Each number is 200 + 20 x the weight over its row's rms, rounded and kept within 0 to 999. Layers, rows and columns count from 0. The size before them is the row's rms in percent of the matrix's.

# layer 12 MLP down (transposed), 640x160, rms 0.268, rows 179-200, columns 0-159
085,236,188,201,213,201,197,210,181,187,207,218,215,198,215,194,186,209,206,185,187,202,175,199,156,200,220,166,211,177,185,210,211,193,244,187,242,216,221,227,203,204,162,187,205,197,211,176,224,203,200,182,198,200,179,161,225,169,211,213,211,191,204,183,188,206,218,227,207,212,194,202,192,232,249,208,198,180,228,207,211,202,178,216,152,248,187,166,207,177,195,226,230,221,176,224,223,208,192,215,193,219,195,210,261,191,190,166,220,229,186,205,172,241,208,203,171,184,197,221,193,212,209,233,171,228,196,195,203,194,211,174,184,165,168,207,194,170,228,189,202,211,220,183,193,169,219,193,200,188,183,202,198,186,200,228,196,194,215,231,202
111,190,202,201,214,170,176,239,217,183,213,186,212,219,194,200,218,176,174,202,187,235,159,163,218,233,220,200,203,213,171,219,233,218,190,203,237,185,197,212,198,206,256,175,192,188,188,182,206,183,217,193,192,180,170,221,193,220,203,164,209,205,190,205,182,254,192,217,174,214,191,204,193,186,219,187,176,204,179,200,180,216,204,186,161,234,219,173,186,193,199,165,183,211,189,182,174,213,179,196,192,185,182,205,232,199,224,181,177,208,206,227,213,208,194,201,210,163,214,181,193,191,201,212,218,198,239,184,223,173,193,197,175,206,163,191,230,214,226,184,193,178,199,204,190,206,237,207,172,206,210,186,152,190,206,196,193,230,161,181,177
094,202,181,205,213,183,198,210,154,237,199,209,165,182,231,211,177,186,201,183,158,183,205,203,207,234,218,193,174,196,221,188,248,187,182,178,212,220,164,207,201,206,235,208,206,180,188,230,203,187,223,183,201,188,199,201,198,185,186,226,205,176,200,226,213,196,193,170,206,206,237,192,209,207,203,172,223,201,197,189,237,221,226,185,217,227,167,199,182,218,190,203,195,220,198,184,175,169,209,175,223,170,211,228,194,184,198,228,191,217,188,181,174,196,217,189,191,163,170,190,219,200,225,233,196,259,204,195,218,182,178,198,221,206,189,201,250,182,197,203,205,154,231,234,196,198,177,233,187,174,216,203,185,205,194,179,176,209,199,198,201
108,197,214,207,239,172,182,222,207,216,217,200,240,206,189,192,174,209,189,176,210,189,171,193,168,213,202,196,188,210,218,214,189,219,194,192,182,191,228,207,205,225,227,195,193,198,221,193,212,185,195,259,183,199,197,208,213,167,213,237,239,200,185,175,180,217,184,200,191,192,207,229,194,211,189,221,192,179,223,185,195,186,249,214,229,211,206,216,170,248,198,213,208,185,201,159,202,169,178,214,181,210,229,169,200,185,187,173,239,204,187,182,180,202,218,194,196,206,202,184,186,198,218,233,198,222,211,189,195,243,174,196,212,199,191,226,203,179,162,204,200,162,187,236,176,202,156,179,186,222,218,218,169,220,190,194,212,231,200,196,236
097,207,207,210,244,189,200,205,158,207,198,183,184,180,187,230,200,207,197,190,209,175,217,220,208,208,169,196,149,191,194,212,162,205,175,219,225,205,164,194,164,214,204,223,233,211,162,177,215,200,185,236,244,213,185,217,216,220,172,173,180,187,206,199,175,207,193,176,162,178,215,231,203,188,192,224,194,208,188,228,194,204,214,210,180,218,216,239,203,228,215,217,210,220,214,198,195,186,216,212,185,200,202,213,187,182,229,205,158,157,200,200,200,176,208,184,234,206,176,233,196,209,226,209,211,183,186,185,221,157,195,197,179,187,184,216,175,229,174,199,193,213,215,191,209,196,172,193,197,209,206,203,185,194,213,166,222,230,196,242,232
098,210,221,192,202,245,160,188,198,206,201,181,206,199,193,209,197,181,204,210,219,192,215,187,192,211,212,203,195,234,193,184,175,225,194,158,197,147,176,181,212,234,183,196,181,195,219,177,186,198,220,197,216,166,165,197,193,208,194,207,206,187,173,213,209,213,225,184,194,173,147,187,235,222,226,179,174,217,191,175,191,190,184,225,240,222,203,225,197,218,210,189,211,208,195,241,173,241,203,196,238,179,163,175,207,179,208,205,197,200,167,217,191,208,188,214,199,192,201,213,192,207,195,207,189,253,231,209,215,211,193,214,194,167,211,213,224,176,178,207,174,214,217,180,215,259,195,196,183,175,177,196,219,175,174,196,201,197,210,190,227
102,194,204,190,216,213,212,177,171,214,221,212,167,190,198,222,189,207,159,216,184,198,209,184,217,212,195,217,214,194,202,163,195,192,201,196,182,233,190,210,168,216,217,182,196,212,189,239,199,184,185,212,165,164,185,198,206,211,232,179,197,183,201,224,223,180,168,187,172,192,191,190,210,243,180,194,202,188,217,163,177,198,162,202,264,181,219,187,193,195,183,205,182,191,189,213,217,194,168,221,226,196,174,219,192,186,213,181,191,217,169,194,248,209,211,185,190,147,188,229,224,207,212,204,238,236,214,226,158,185,215,220,203,209,200,186,188,195,164,200,201,214,228,198,193,204,188,177,224,193,229,224,173,203,180,203,195,226,187,218,171
095,187,160,223,170,207,219,199,204,192,191,199,228,195,210,164,186,220,198,226,199,204,241,180,218,215,179,238,240,199,211,184,194,187,206,192,225,185,183,197,202,175,192,211,176,191,211,206,187,195,245,187,198,201,223,195,216,203,218,213,183,175,222,213,215,202,191,202,187,248,175,228,209,151,205,211,180,189,205,232,204,167,225,182,231,227,246,184,228,198,193,206,189,204,184,217,201,225,176,195,222,211,194,204,163,181,204,208,194,174,177,210,221,134,191,202,237,203,190,201,211,189,202,220,185,195,193,179,214,192,195,178,207,207,169,200,229,178,224,243,181,186,210,204,244,205,168,196,206,218,202,197,215,174,212,200,175,212,192,210,163
095,207,200,218,192,181,189,228,186,192,182,232,205,234,197,229,224,140,241,184,196,205,188,201,202,169,205,183,215,220,204,224,213,181,205,156,217,208,240,146,206,197,183,188,238,178,179,211,164,195,170,179,193,159,232,203,194,215,175,168,209,185,216,217,202,189,176,228,180,208,193,204,193,181,199,164,216,189,185,189,199,190,224,194,211,177,208,212,209,203,198,184,177,203,226,204,183,230,178,192,169,192,184,194,228,219,169,191,213,220,226,215,225,235,201,213,192,166,192,186,212,198,215,206,181,171,184,185,204,183,193,209,230,206,239,213,222,188,194,206,210,205,178,235,183,216,150,175,202,193,208,190,232,200,193,212,190,180,195,197,215
097,203,195,206,153,205,242,191,222,174,197,201,222,191,202,202,205,146,209,195,182,206,211,219,210,209,231,221,182,201,203,233,194,216,167,232,216,222,197,209,178,197,167,190,203,181,217,218,208,131,229,183,233,225,215,205,231,191,235,212,179,197,199,184,169,213,197,189,200,219,221,193,215,214,204,209,200,223,201,232,154,197,217,217,197,217,252,184,195,191,196,201,224,187,224,196,215,206,194,196,191,153,174,233,204,199,188,203,199,207,205,174,216,155,207,195,204,221,193,171,221,222,181,212,210,186,188,202,183,243,176,214,175,194,217,191,205,237,209,204,204,180,208,170,209,167,200,224,208,221,222,195,221,177,200,191,196,225,229,202,201
100,147,180,219,147,206,167,197,200,197,218,214,186,208,200,172,188,202,205,205,213,226,231,166,221,220,220,204,206,212,205,164,171,180,208,207,194,192,206,210,237,193,210,173,223,173,147,214,193,251,204,205,212,203,209,201,172,204,192,199,186,191,191,203,179,198,223,198,221,207,207,213,204,185,193,218,227,182,216,210,188,200,207,230,194,171,202,223,196,217,148,236,181,175,186,230,195,208,182,204,185,220,175,189,211,161,237,219,216,225,187,227,176,184,165,192,210,190,213,165,212,199,196,198,199,210,191,168,212,178,209,216,247,216,181,223,235,196,230,181,195,212,202,207,196,180,190,185,185,236,202,205,234,225,213,214,196,184,211,190,183
107,204,202,217,245,163,191,204,239,195,185,214,201,191,214,188,182,219,184,188,202,183,168,242,176,248,206,195,177,212,156,177,185,219,215,206,209,213,204,171,173,199,226,218,187,189,218,188,196,178,228,193,205,208,184,184,168,215,189,177,206,173,173,200,198,210,222,198,195,221,200,229,223,183,188,197,197,208,197,179,198,200,230,226,157,231,200,220,244,231,182,202,191,195,194,211,184,194,172,177,180,206,219,215,232,193,197,217,196,205,155,175,213,150,201,210,186,206,160,200,225,235,207,221,224,194,209,186,176,220,221,193,185,204,183,200,244,181,173,178,195,180,191,174,225,202,206,252,195,190,205,200,192,198,197,192,208,186,185,173,208
097,173,244,179,196,208,167,187,178,195,201,206,151,182,204,181,186,213,193,189,184,174,181,196,191,187,230,206,177,237,197,217,198,238,205,195,203,226,177,206,180,220,210,223,211,191,184,225,201,193,218,189,238,206,221,256,193,215,225,207,190,173,200,174,160,225,205,208,186,214,221,212,203,237,172,187,174,170,191,169,224,192,156,193,195,213,232,200,195,228,186,212,212,206,192,171,201,161,199,176,191,192,178,185,172,187,193,197,195,181,177,187,165,185,197,201,194,197,171,181,189,207,186,218,206,198,206,191,200,194,201,191,185,211,181,236,223,239,194,172,194,149,195,196,170,210,210,229,234,191,202,249,207,196,214,181,210,181,209,195,208
110,193,179,181,232,212,186,213,165,185,196,211,220,220,200,214,220,218,211,193,173,155,196,204,216,191,199,198,176,196,193,183,195,202,202,183,214,223,213,202,219,194,173,231,208,174,199,198,143,191,190,181,190,202,201,201,187,166,204,167,195,177,206,204,164,233,237,214,194,185,238,159,213,173,184,167,184,199,183,202,173,189,228,196,142,196,211,230,169,230,194,218,217,164,177,189,194,170,199,213,226,194,237,213,176,197,205,205,187,182,201,181,215,202,203,216,200,257,213,203,193,247,198,200,208,194,187,219,216,208,175,202,206,211,175,180,205,212,190,170,211,204,193,183,199,205,174,186,177,215,230,227,223,246,221,202,186,210,210,184,208
098,222,192,217,210,192,229,197,198,167,206,223,172,188,184,203,230,193,196,188,184,229,195,195,162,211,214,198,159,202,182,244,217,200,179,236,236,187,190,220,234,231,176,203,161,215,202,207,227,201,177,183,186,218,193,188,185,216,175,209,177,206,183,209,181,204,205,214,211,220,170,153,214,198,198,245,171,204,223,210,187,183,191,203,219,221,214,212,229,241,197,169,222,211,197,202,197,166,201,208,197,234,183,195,178,200,190,210,206,213,199,201,177,155,192,201,233,201,180,161,193,207,185,197,202,160,194,189,188,174,232,199,191,143,215,188,203,160,198,193,178,210,231,203,211,206,193,237,217,176,219,207,206,199,196,187,190,211,204,221,231
105,199,222,214,199,221,200,165,209,180,199,206,236,198,179,192,239,193,199,219,221,206,226,212,214,215,175,179,213,189,212,152,207,214,195,204,198,189,187,192,193,236,220,213,210,166,187,198,174,205,213,161,207,217,167,198,206,196,221,178,186,208,206,217,175,224,199,181,206,215,169,213,233,208,189,222,207,201,180,206,237,213,216,161,212,209,191,207,212,182,231,156,181,209,214,200,197,231,227,237,183,202,192,204,192,184,182,208,193,208,225,234,169,198,202,198,238,198,207,201,207,177,235,192,242,183,182,203,173,209,155,202,176,200,201,159,218,187,227,212,157,229,191,206,167,217,209,193,172,198,170,180,206,206,231,246,195,212,201,221,206
093,180,186,210,212,166,206,179,196,193,197,144,186,240,195,189,189,218,191,179,189,216,169,181,194,188,184,192,184,192,207,155,191,203,205,190,176,221,195,198,177,199,220,175,182,201,193,168,202,215,211,221,191,196,195,228,185,191,221,211,197,214,197,177,225,187,210,227,182,207,214,208,261,190,166,224,204,184,207,219,221,181,234,194,226,163,218,192,178,224,195,175,180,226,190,224,207,198,193,185,197,220,193,191,197,196,177,181,226,228,185,194,196,208,189,183,252,171,159,179,233,185,181,173,207,204,207,189,199,206,217,212,214,207,168,181,196,175,193,236,194,229,205,169,182,238,200,218,271,179,210,205,220,217,214,200,210,207,207,212,196
103,182,226,172,191,233,156,193,207,188,200,231,195,203,197,179,203,175,185,185,155,161,230,181,175,186,201,226,209,262,179,181,215,198,205,231,222,185,214,248,206,173,160,176,203,208,172,203,232,196,202,196,205,183,187,141,232,195,182,168,192,185,177,214,182,203,191,196,205,162,223,194,191,222,192,216,203,189,188,188,197,174,213,188,194,186,185,225,187,205,217,198,206,198,217,199,184,186,226,188,190,191,185,201,179,236,195,204,173,172,160,172,214,207,191,200,215,180,196,193,209,220,160,169,221,192,186,185,182,227,190,192,221,185,187,225,236,192,219,174,205,190,199,165,217,202,182,170,176,217,186,206,204,203,207,199,210,193,194,201,223
100,200,246,214,225,138,203,221,214,215,203,211,192,212,195,189,181,190,200,162,206,199,201,221,189,247,205,167,178,212,210,165,212,186,194,219,204,193,188,229,211,236,182,209,179,192,213,206,225,191,208,210,178,184,169,210,183,191,212,194,195,187,182,220,188,202,195,182,231,182,206,228,196,207,190,197,179,178,185,164,203,156,237,192,222,201,196,203,187,203,177,211,184,207,162,189,229,214,197,189,190,227,213,206,207,199,195,195,199,203,171,174,184,224,172,229,228,174,225,176,210,201,195,206,189,202,177,227,197,227,157,199,194,208,189,176,193,198,221,181,213,188,169,175,220,238,243,185,216,229,215,224,189,229,198,223,185,211,231,191,251
097,208,211,185,201,156,180,185,200,199,198,222,185,226,174,180,198,206,203,200,148,191,207,210,235,189,186,199,177,192,188,192,210,183,127,187,203,187,99,187,204,191,209,192,206,189,203,209,187,206,201,206,200,156,219,191,182,186,207,203,186,192,184,183,220,224,205,196,229,212,233,231,235,197,213,205,207,191,198,212,239,193,221,190,215,180,215,190,187,200,216,197,191,216,197,226,199,186,218,224,221,206,190,163,198,196,195,197,199,189,156,217,230,177,207,224,174,217,169,163,237,209,209,224,195,238,211,189,183,197,195,200,196,196,181,213,208,188,163,205,211,242,226,198,183,207,170,191,184,209,194,185,195,197,201,187,195,193,202,212,188
115,194,179,218,168,183,225,178,206,226,217,200,191,182,222,210,145,200,203,159,189,186,183,211,182,212,215,256,202,173,189,204,223,177,210,241,180,195,227,197,183,219,170,190,184,235,176,226,215,212,176,159,192,196,223,204,189,170,213,212,214,199,164,195,189,196,177,208,202,194,230,212,204,211,206,215,206,241,200,202,202,252,193,198,185,232,182,216,185,155,192,183,204,220,182,187,218,212,211,200,180,212,217,180,180,187,208,198,231,170,214,229,204,188,206,188,181,178,158,210,169,184,192,206,191,174,237,214,228,157,200,202,216,177,207,167,188,179,208,192,190,200,192,192,187,203,184,194,192,222,232,190,208,174,199,182,227,205,198,221,210
106,198,200,214,208,190,209,231,215,214,205,237,176,197,230,198,244,212,193,184,189,201,220,197,204,189,196,200,208,188,143,147,182,173,202,178,217,197,189,198,233,206,206,182,211,222,177,234,162,201,219,201,162,220,190,182,200,199,193,204,182,137,171,207,203,215,174,215,202,219,180,204,216,176,191,237,173,182,227,212,223,185,197,198,198,200,184,175,158,193,214,242,213,197,209,229,215,224,199,209,231,216,214,222,215,191,233,196,198,215,224,192,176,209,195,230,185,187,190,203,224,204,199,217,228,234,226,234,179,233,191,175,205,185,200,231,209,202,192,185,193,166,167,195,219,196,233,206,181,204,218,209,177,171,187,209,203,217,213,194,206
# layer 12 MLP up, 640x160, rms 0.263, rows 180-201, columns 0-159
100,175,217,178,249,163,225,220,180,210,179,214,203,220,206,202,208,201,211,221,196,186,211,221,193,193,219,200,170,177,175,207,209,233,221,196,227,231,192,159,205,182,187,161,173,228,172,214,171,182,220,219,203,203,207,215,183,176,173,160,229,199,202,197,207,206,218,204,214,194,188,189,197,171,224,179,162,193,199,193,173,160,213,175,173,194,201,193,190,206,193,170,206,241,207,220,214,189,163,204,203,180,209,196,205,222,201,218,165,205,200,190,203,196,198,206,199,219,226,189,173,177,226,227,213,215,243,165,172,235,231,208,214,205,199,182,209,203,248,216,203,168,196,187,186,185,184,194,220,209,227,184,193,177,223,213,173,225,215,185,186
088,151,208,183,209,224,185,200,185,176,208,195,224,227,203,197,189,209,165,197,196,202,209,172,182,177,183,179,192,182,220,207,181,168,203,234,201,224,203,207,205,185,201,195,185,229,223,191,226,212,177,222,204,211,201,207,190,203,190,189,189,208,205,181,171,190,204,198,200,173,221,206,195,176,190,210,239,247,228,216,214,171,206,234,201,199,215,189,157,239,247,204,233,180,204,230,186,218,212,222,216,190,204,215,207,202,172,174,209,185,158,201,212,222,196,214,174,202,236,191,178,215,203,209,221,194,204,221,178,208,194,179,174,233,216,175,181,185,204,176,229,243,194,187,227,209,209,201,207,232,181,153,208,179,242,208,181,179,198,220,165
104,203,184,180,218,214,204,207,236,235,198,232,202,162,196,171,169,199,235,169,214,213,212,180,199,199,214,201,184,221,196,180,164,233,215,194,224,232,180,194,172,174,183,209,202,222,211,239,189,168,226,171,204,195,189,188,170,199,192,189,201,200,215,196,184,207,221,211,209,210,214,209,162,185,169,233,221,219,202,197,208,207,187,225,217,191,167,208,175,182,189,204,213,228,215,184,237,228,214,226,183,222,192,212,231,178,164,201,208,184,172,241,212,180,195,234,202,196,199,202,216,200,208,229,198,214,174,210,187,215,213,193,209,217,165,178,168,170,203,192,225,184,181,232,211,218,231,196,216,189,214,204,254,198,194,239,209,183,213,177,195
101,200,191,190,185,223,206,212,194,216,212,213,206,221,232,158,190,234,255,187,184,209,220,176,197,212,205,176,246,207,197,190,199,194,220,214,176,211,183,249,216,175,174,199,187,176,197,207,227,189,194,181,179,201,188,195,206,202,226,223,239,177,210,188,190,190,193,211,187,157,184,215,209,201,208,206,172,194,221,200,224,198,188,180,187,187,213,182,182,201,224,198,229,206,212,213,178,216,204,150,205,183,207,152,203,184,190,187,175,185,195,168,238,211,168,196,168,202,173,193,206,185,158,193,207,219,246,194,188,206,190,218,205,231,195,213,215,227,196,198,192,215,195,162,205,186,227,176,204,226,186,213,199,246,228,181,211,191,225,161,198
102,195,210,207,206,149,192,197,200,155,237,212,207,201,226,190,208,231,204,199,215,208,205,221,182,160,202,204,198,165,209,214,180,176,216,209,215,189,216,186,184,205,226,201,226,223,178,203,169,205,233,202,204,193,217,213,210,216,193,154,222,177,226,196,228,232,205,211,176,219,200,169,152,200,178,224,213,227,222,230,204,214,191,186,198,186,201,166,170,200,166,236,246,211,187,224,201,212,217,228,228,191,209,202,175,207,216,175,186,208,212,190,214,224,214,164,205,221,226,231,169,215,187,203,159,192,196,214,231,174,200,161,197,193,200,215,185,186,188,195,195,216,204,218,188,186,167,196,180,209,199,189,210,188,165,186,180,225,208,226,211
100,186,207,190,236,194,219,221,210,220,187,223,176,176,224,208,220,182,216,203,173,197,203,243,234,201,194,200,211,211,194,203,169,183,230,214,225,206,186,204,196,213,171,218,198,194,202,193,200,192,182,235,176,167,178,195,214,210,220,195,180,196,208,197,185,189,203,237,191,212,157,204,190,241,192,179,179,188,220,188,191,232,140,228,213,161,184,178,161,200,196,183,224,217,196,243,205,169,226,219,189,202,215,229,194,204,194,208,203,219,217,168,214,197,166,210,180,203,190,204,227,214,225,170,213,220,186,209,207,209,207,190,162,199,184,216,183,201,184,227,169,217,210,186,192,196,191,190,208,186,202,221,209,232,196,229,191,227,218,266,200
102,184,207,227,200,202,208,194,181,237,193,194,162,179,208,202,210,192,190,182,212,184,189,200,169,194,212,206,144,195,162,211,233,170,183,223,195,208,223,206,150,194,217,190,213,245,198,186,174,177,178,199,225,180,200,185,213,213,176,205,250,198,195,187,195,221,204,187,236,184,238,172,203,236,184,203,203,194,191,205,200,214,201,162,186,247,208,237,193,214,175,190,193,200,203,196,191,188,234,224,196,212,195,198,221,184,207,194,164,205,232,194,206,235,202,195,211,195,191,210,173,223,230,199,238,195,188,225,229,187,219,205,169,181,217,188,189,191,181,201,215,224,184,201,172,216,208,196,161,224,185,191,219,191,215,220,206,232,234,176,226
095,212,196,187,195,211,197,196,191,177,254,197,195,165,223,171,198,248,172,176,212,213,176,214,184,190,181,208,190,189,192,195,234,167,218,178,221,185,149,172,192,188,200,213,188,178,211,166,191,213,215,196,207,219,209,187,182,221,206,190,183,193,199,210,217,179,168,223,172,191,222,187,217,179,208,204,202,195,216,169,233,195,195,207,213,188,180,184,228,221,197,204,199,206,194,223,202,148,194,171,180,217,192,224,211,174,227,207,228,202,220,215,181,144,160,214,181,194,209,250,221,202,193,193,192,179,206,205,185,220,203,207,172,215,192,209,212,212,177,215,196,241,222,154,179,193,229,216,179,239,227,199,204,201,214,196,220,199,185,213,200
091,184,194,197,204,172,219,187,205,176,202,229,216,208,214,198,186,205,226,181,233,176,184,213,210,207,227,197,217,181,200,197,173,197,220,190,190,205,214,179,204,206,200,216,186,179,182,189,189,215,199,212,202,215,184,193,209,205,224,219,217,175,216,148,177,214,196,231,151,164,194,247,201,207,197,228,194,184,213,240,203,241,190,190,228,212,205,223,204,212,224,200,153,171,213,208,212,192,200,190,213,203,186,183,167,221,191,213,193,179,202,178,215,167,237,184,185,195,225,233,202,233,220,171,161,232,198,194,182,247,184,216,178,192,218,171,231,185,226,175,217,181,203,209,180,218,188,218,207,220,156,197,180,214,200,205,208,163,204,166,205
102,185,178,173,198,181,206,168,189,200,211,206,165,231,212,175,220,222,200,255,206,179,233,183,199,213,224,229,199,209,163,204,194,187,190,214,205,200,246,191,222,180,208,188,175,181,172,218,194,192,190,227,186,189,228,224,201,204,171,212,201,237,220,139,172,186,177,185,177,200,183,211,177,202,184,215,192,214,201,225,222,167,147,204,192,211,193,217,226,192,173,209,191,177,202,213,190,192,196,194,225,207,217,200,174,188,185,216,199,188,213,167,182,176,218,205,229,217,208,211,197,166,165,220,202,186,188,218,203,194,181,223,196,147,178,207,213,180,169,206,209,179,229,197,192,211,199,184,218,209,222,229,189,166,192,192,213,181,190,221,175
099,162,203,215,202,204,206,204,212,229,166,169,184,205,230,220,207,207,215,209,201,229,201,212,175,164,162,213,203,203,209,237,200,185,185,192,187,178,178,194,169,178,224,193,189,190,198,205,180,212,184,182,205,238,182,204,157,227,213,198,200,203,216,206,204,166,169,195,148,209,202,175,208,222,227,179,199,241,203,197,211,216,182,196,199,181,237,232,222,188,188,175,211,187,264,173,190,181,228,233,224,169,181,175,194,206,211,207,205,186,219,173,178,196,178,201,208,199,187,178,198,179,231,191,219,185,207,185,175,225,230,232,188,205,171,205,220,182,179,229,201,198,211,207,214,213,216,173,187,228,206,198,221,188,195,212,203,183,224,238,189
095,214,189,192,207,227,188,203,200,217,203,190,167,211,185,214,241,187,215,209,184,183,207,184,198,231,219,193,204,210,209,166,170,154,202,216,243,204,228,181,203,192,169,226,181,217,227,219,161,211,188,206,189,174,213,159,227,207,207,218,221,198,217,219,251,184,231,198,186,192,166,183,182,205,214,194,239,213,200,221,219,194,197,227,203,190,213,202,187,201,162,206,199,202,196,194,164,216,159,175,180,180,179,207,192,224,212,220,199,204,202,214,200,213,208,187,179,187,188,200,192,216,188,196,189,218,188,196,203,184,176,229,237,147,203,168,225,232,208,245,191,215,211,193,241,209,225,207,189,222,172,202,215,206,209,191,220,160,214,197,176
121,196,214,209,185,210,174,194,229,199,202,196,181,199,180,181,181,196,199,171,188,219,208,206,191,154,158,210,211,192,215,178,173,202,213,187,211,232,204,243,180,204,179,194,201,226,166,241,186,194,162,177,194,210,215,214,220,202,189,189,208,208,213,222,226,191,208,191,186,213,212,217,193,209,193,213,209,166,228,225,194,202,193,176,190,159,220,175,192,217,195,227,223,180,210,177,183,175,233,194,195,219,190,208,208,219,195,203,203,158,188,192,192,208,177,176,263,234,171,201,183,227,199,200,193,182,174,219,195,195,258,245,198,186,195,205,202,216,217,227,173,189,193,210,192,191,181,212,233,166,257,214,191,206,190,199,209,209,221,216,218
096,236,204,170,240,174,217,209,195,201,201,148,201,191,223,197,212,198,216,215,206,208,238,216,203,212,230,180,180,172,169,156,208,193,191,216,230,212,225,199,209,191,241,156,189,218,209,199,188,220,167,202,211,152,214,159,222,210,191,169,193,177,175,228,209,197,195,209,181,222,218,231,203,204,206,220,212,182,228,208,193,204,180,218,180,205,181,186,220,229,212,237,223,206,217,184,177,228,201,215,206,225,161,218,215,197,219,185,158,191,225,180,215,182,186,216,185,201,187,207,195,204,219,197,192,185,180,174,196,187,209,172,174,180,180,225,235,218,189,229,191,190,205,181,201,210,213,212,209,190,169,198,212,184,233,214,218,211,198,176,219
100,201,213,218,214,201,215,211,206,171,213,169,187,228,218,218,179,215,247,209,216,217,180,236,171,213,209,231,186,206,202,166,243,217,220,194,193,261,198,179,205,203,151,166,221,212,166,235,189,210,180,176,225,206,190,186,166,163,216,194,224,178,224,189,174,207,240,221,220,211,155,188,204,191,193,229,202,200,215,188,196,203,212,217,202,193,191,203,198,219,198,203,163,231,216,184,169,190,204,207,185,197,187,215,206,195,165,228,197,203,208,239,196,189,217,197,207,192,218,190,193,169,199,159,180,185,219,178,194,207,202,188,203,196,170,215,191,188,217,206,228,207,168,215,208,178,228,208,207,166,208,191,181,201,203,198,213,205,168,171,218
094,197,213,215,180,181,185,226,212,197,184,231,215,179,185,190,185,168,212,223,200,154,227,197,161,229,180,237,194,212,208,165,211,208,226,192,198,213,165,204,194,197,195,234,164,180,196,207,178,193,150,223,172,176,190,184,199,216,207,221,212,180,199,197,190,219,188,250,229,219,210,217,186,212,184,184,184,210,173,230,266,200,184,202,209,172,186,223,174,197,201,199,222,213,181,229,229,217,213,193,167,189,200,202,198,194,180,198,201,190,212,197,183,254,218,213,167,179,235,202,213,190,169,176,209,215,204,208,211,181,225,180,205,213,198,178,228,200,227,199,212,224,210,208,237,204,207,176,178,201,217,179,210,177,193,188,211,220,203,201,190
095,170,198,238,215,199,226,225,210,223,201,198,197,211,194,205,180,206,204,204,226,191,172,178,197,190,199,173,201,172,197,197,223,228,199,187,194,238,201,170,195,183,222,215,200,196,202,174,205,202,195,197,218,194,233,249,184,212,242,250,188,214,223,190,206,189,216,233,207,228,204,193,215,164,161,187,210,221,212,209,205,210,210,226,220,199,201,164,208,213,199,177,187,202,176,187,239,225,215,210,242,170,206,187,236,178,168,169,204,216,188,208,186,166,179,201,163,238,179,236,214,187,211,184,179,185,204,235,197,198,213,173,163,198,193,187,204,205,223,226,185,178,184,202,197,192,224,233,216,169,217,195,193,155,181,204,203,209,195,202,214
098,185,238,204,183,220,201,192,206,211,211,158,224,196,202,204,198,203,181,212,210,204,181,177,161,184,214,223,178,229,208,196,184,163,177,217,182,157,219,244,236,205,218,194,196,193,197,172,193,247,171,163,198,228,186,217,193,236,194,200,172,163,188,222,211,160,199,189,214,223,171,213,230,211,189,192,189,202,193,197,220,183,179,180,171,216,219,182,183,198,209,196,227,208,214,175,209,198,174,213,218,197,165,225,220,208,195,221,161,213,214,188,205,196,177,158,205,203,206,183,184,194,177,183,224,185,203,175,235,210,229,192,197,212,181,183,208,208,216,209,220,219,239,211,161,182,188,171,183,214,223,218,214,210,237,192,221,201,200,206,218
109,211,239,196,186,191,230,224,190,192,223,182,178,192,161,194,194,221,226,192,203,203,231,210,221,170,162,203,191,197,185,215,209,208,210,185,229,207,203,190,181,213,205,171,204,182,167,227,253,203,204,213,215,193,235,193,182,204,198,173,178,193,214,214,202,171,223,195,195,202,231,179,211,184,223,190,200,170,202,238,202,188,168,219,177,202,236,196,200,168,197,180,183,182,217,197,203,218,219,175,193,201,223,230,202,169,267,207,197,199,202,222,202,177,189,219,165,223,176,169,207,212,179,197,198,220,178,194,150,215,211,206,208,201,175,221,171,225,188,205,196,227,196,204,192,185,190,201,213,152,181,235,201,187,180,198,208,167,166,206,195
105,175,178,224,217,180,193,176,182,212,183,194,190,178,187,203,153,214,173,190,211,208,199,190,162,197,222,196,237,212,164,222,194,183,178,201,173,210,218,203,172,184,195,204,197,210,201,193,226,167,206,183,200,203,223,229,211,233,194,240,188,180,205,236,220,189,223,243,220,191,210,222,192,205,224,175,202,190,205,205,209,209,215,215,192,190,238,173,185,166,193,178,208,178,192,228,200,203,237,217,202,226,194,203,180,198,226,206,203,167,220,182,191,189,202,200,196,207,208,195,197,168,204,221,220,208,185,232,229,182,199,217,211,199,179,166,183,185,209,238,233,228,155,181,175,225,156,195,214,171,220,237,218,193,207,239,197,206,222,217,177
106,168,195,200,176,225,202,185,239,170,176,206,207,206,203,200,201,196,185,186,176,232,210,193,179,202,206,178,210,209,216,187,161,188,238,193,202,217,226,217,201,188,208,210,152,202,217,221,213,206,170,174,183,189,160,203,189,188,204,214,193,222,188,228,218,197,169,187,214,232,172,203,204,199,181,176,208,169,173,210,190,190,223,222,190,218,170,205,220,215,187,197,222,189,223,176,204,182,209,215,200,177,229,213,203,209,152,232,197,198,227,191,169,215,196,160,232,216,191,188,203,220,169,201,206,208,216,191,224,191,217,201,209,171,234,177,176,193,175,191,192,218,222,229,191,239,246,187,183,193,169,229,212,187,229,182,185,225,215,222,241
098,179,189,185,203,206,169,257,181,226,203,210,173,211,205,200,182,189,181,193,206,202,179,219,205,214,175,220,197,176,185,230,198,175,197,210,199,181,218,194,189,189,228,203,197,204,241,208,196,181,198,225,189,176,199,242,208,215,183,183,254,165,174,200,223,152,202,214,190,204,200,208,183,211,181,191,219,182,224,191,207,217,204,199,203,206,224,205,186,171,174,205,233,222,221,166,215,196,203,176,255,199,244,201,208,203,212,214,213,211,182,228,183,206,197,147,213,217,192,189,177,208,191,225,217,199,213,202,248,224,185,260,178,211,202,207,165,215,190,215,210,195,208,174,187,207,201,183,228,187,198,199,214,222,208,172,231,206,197,176,192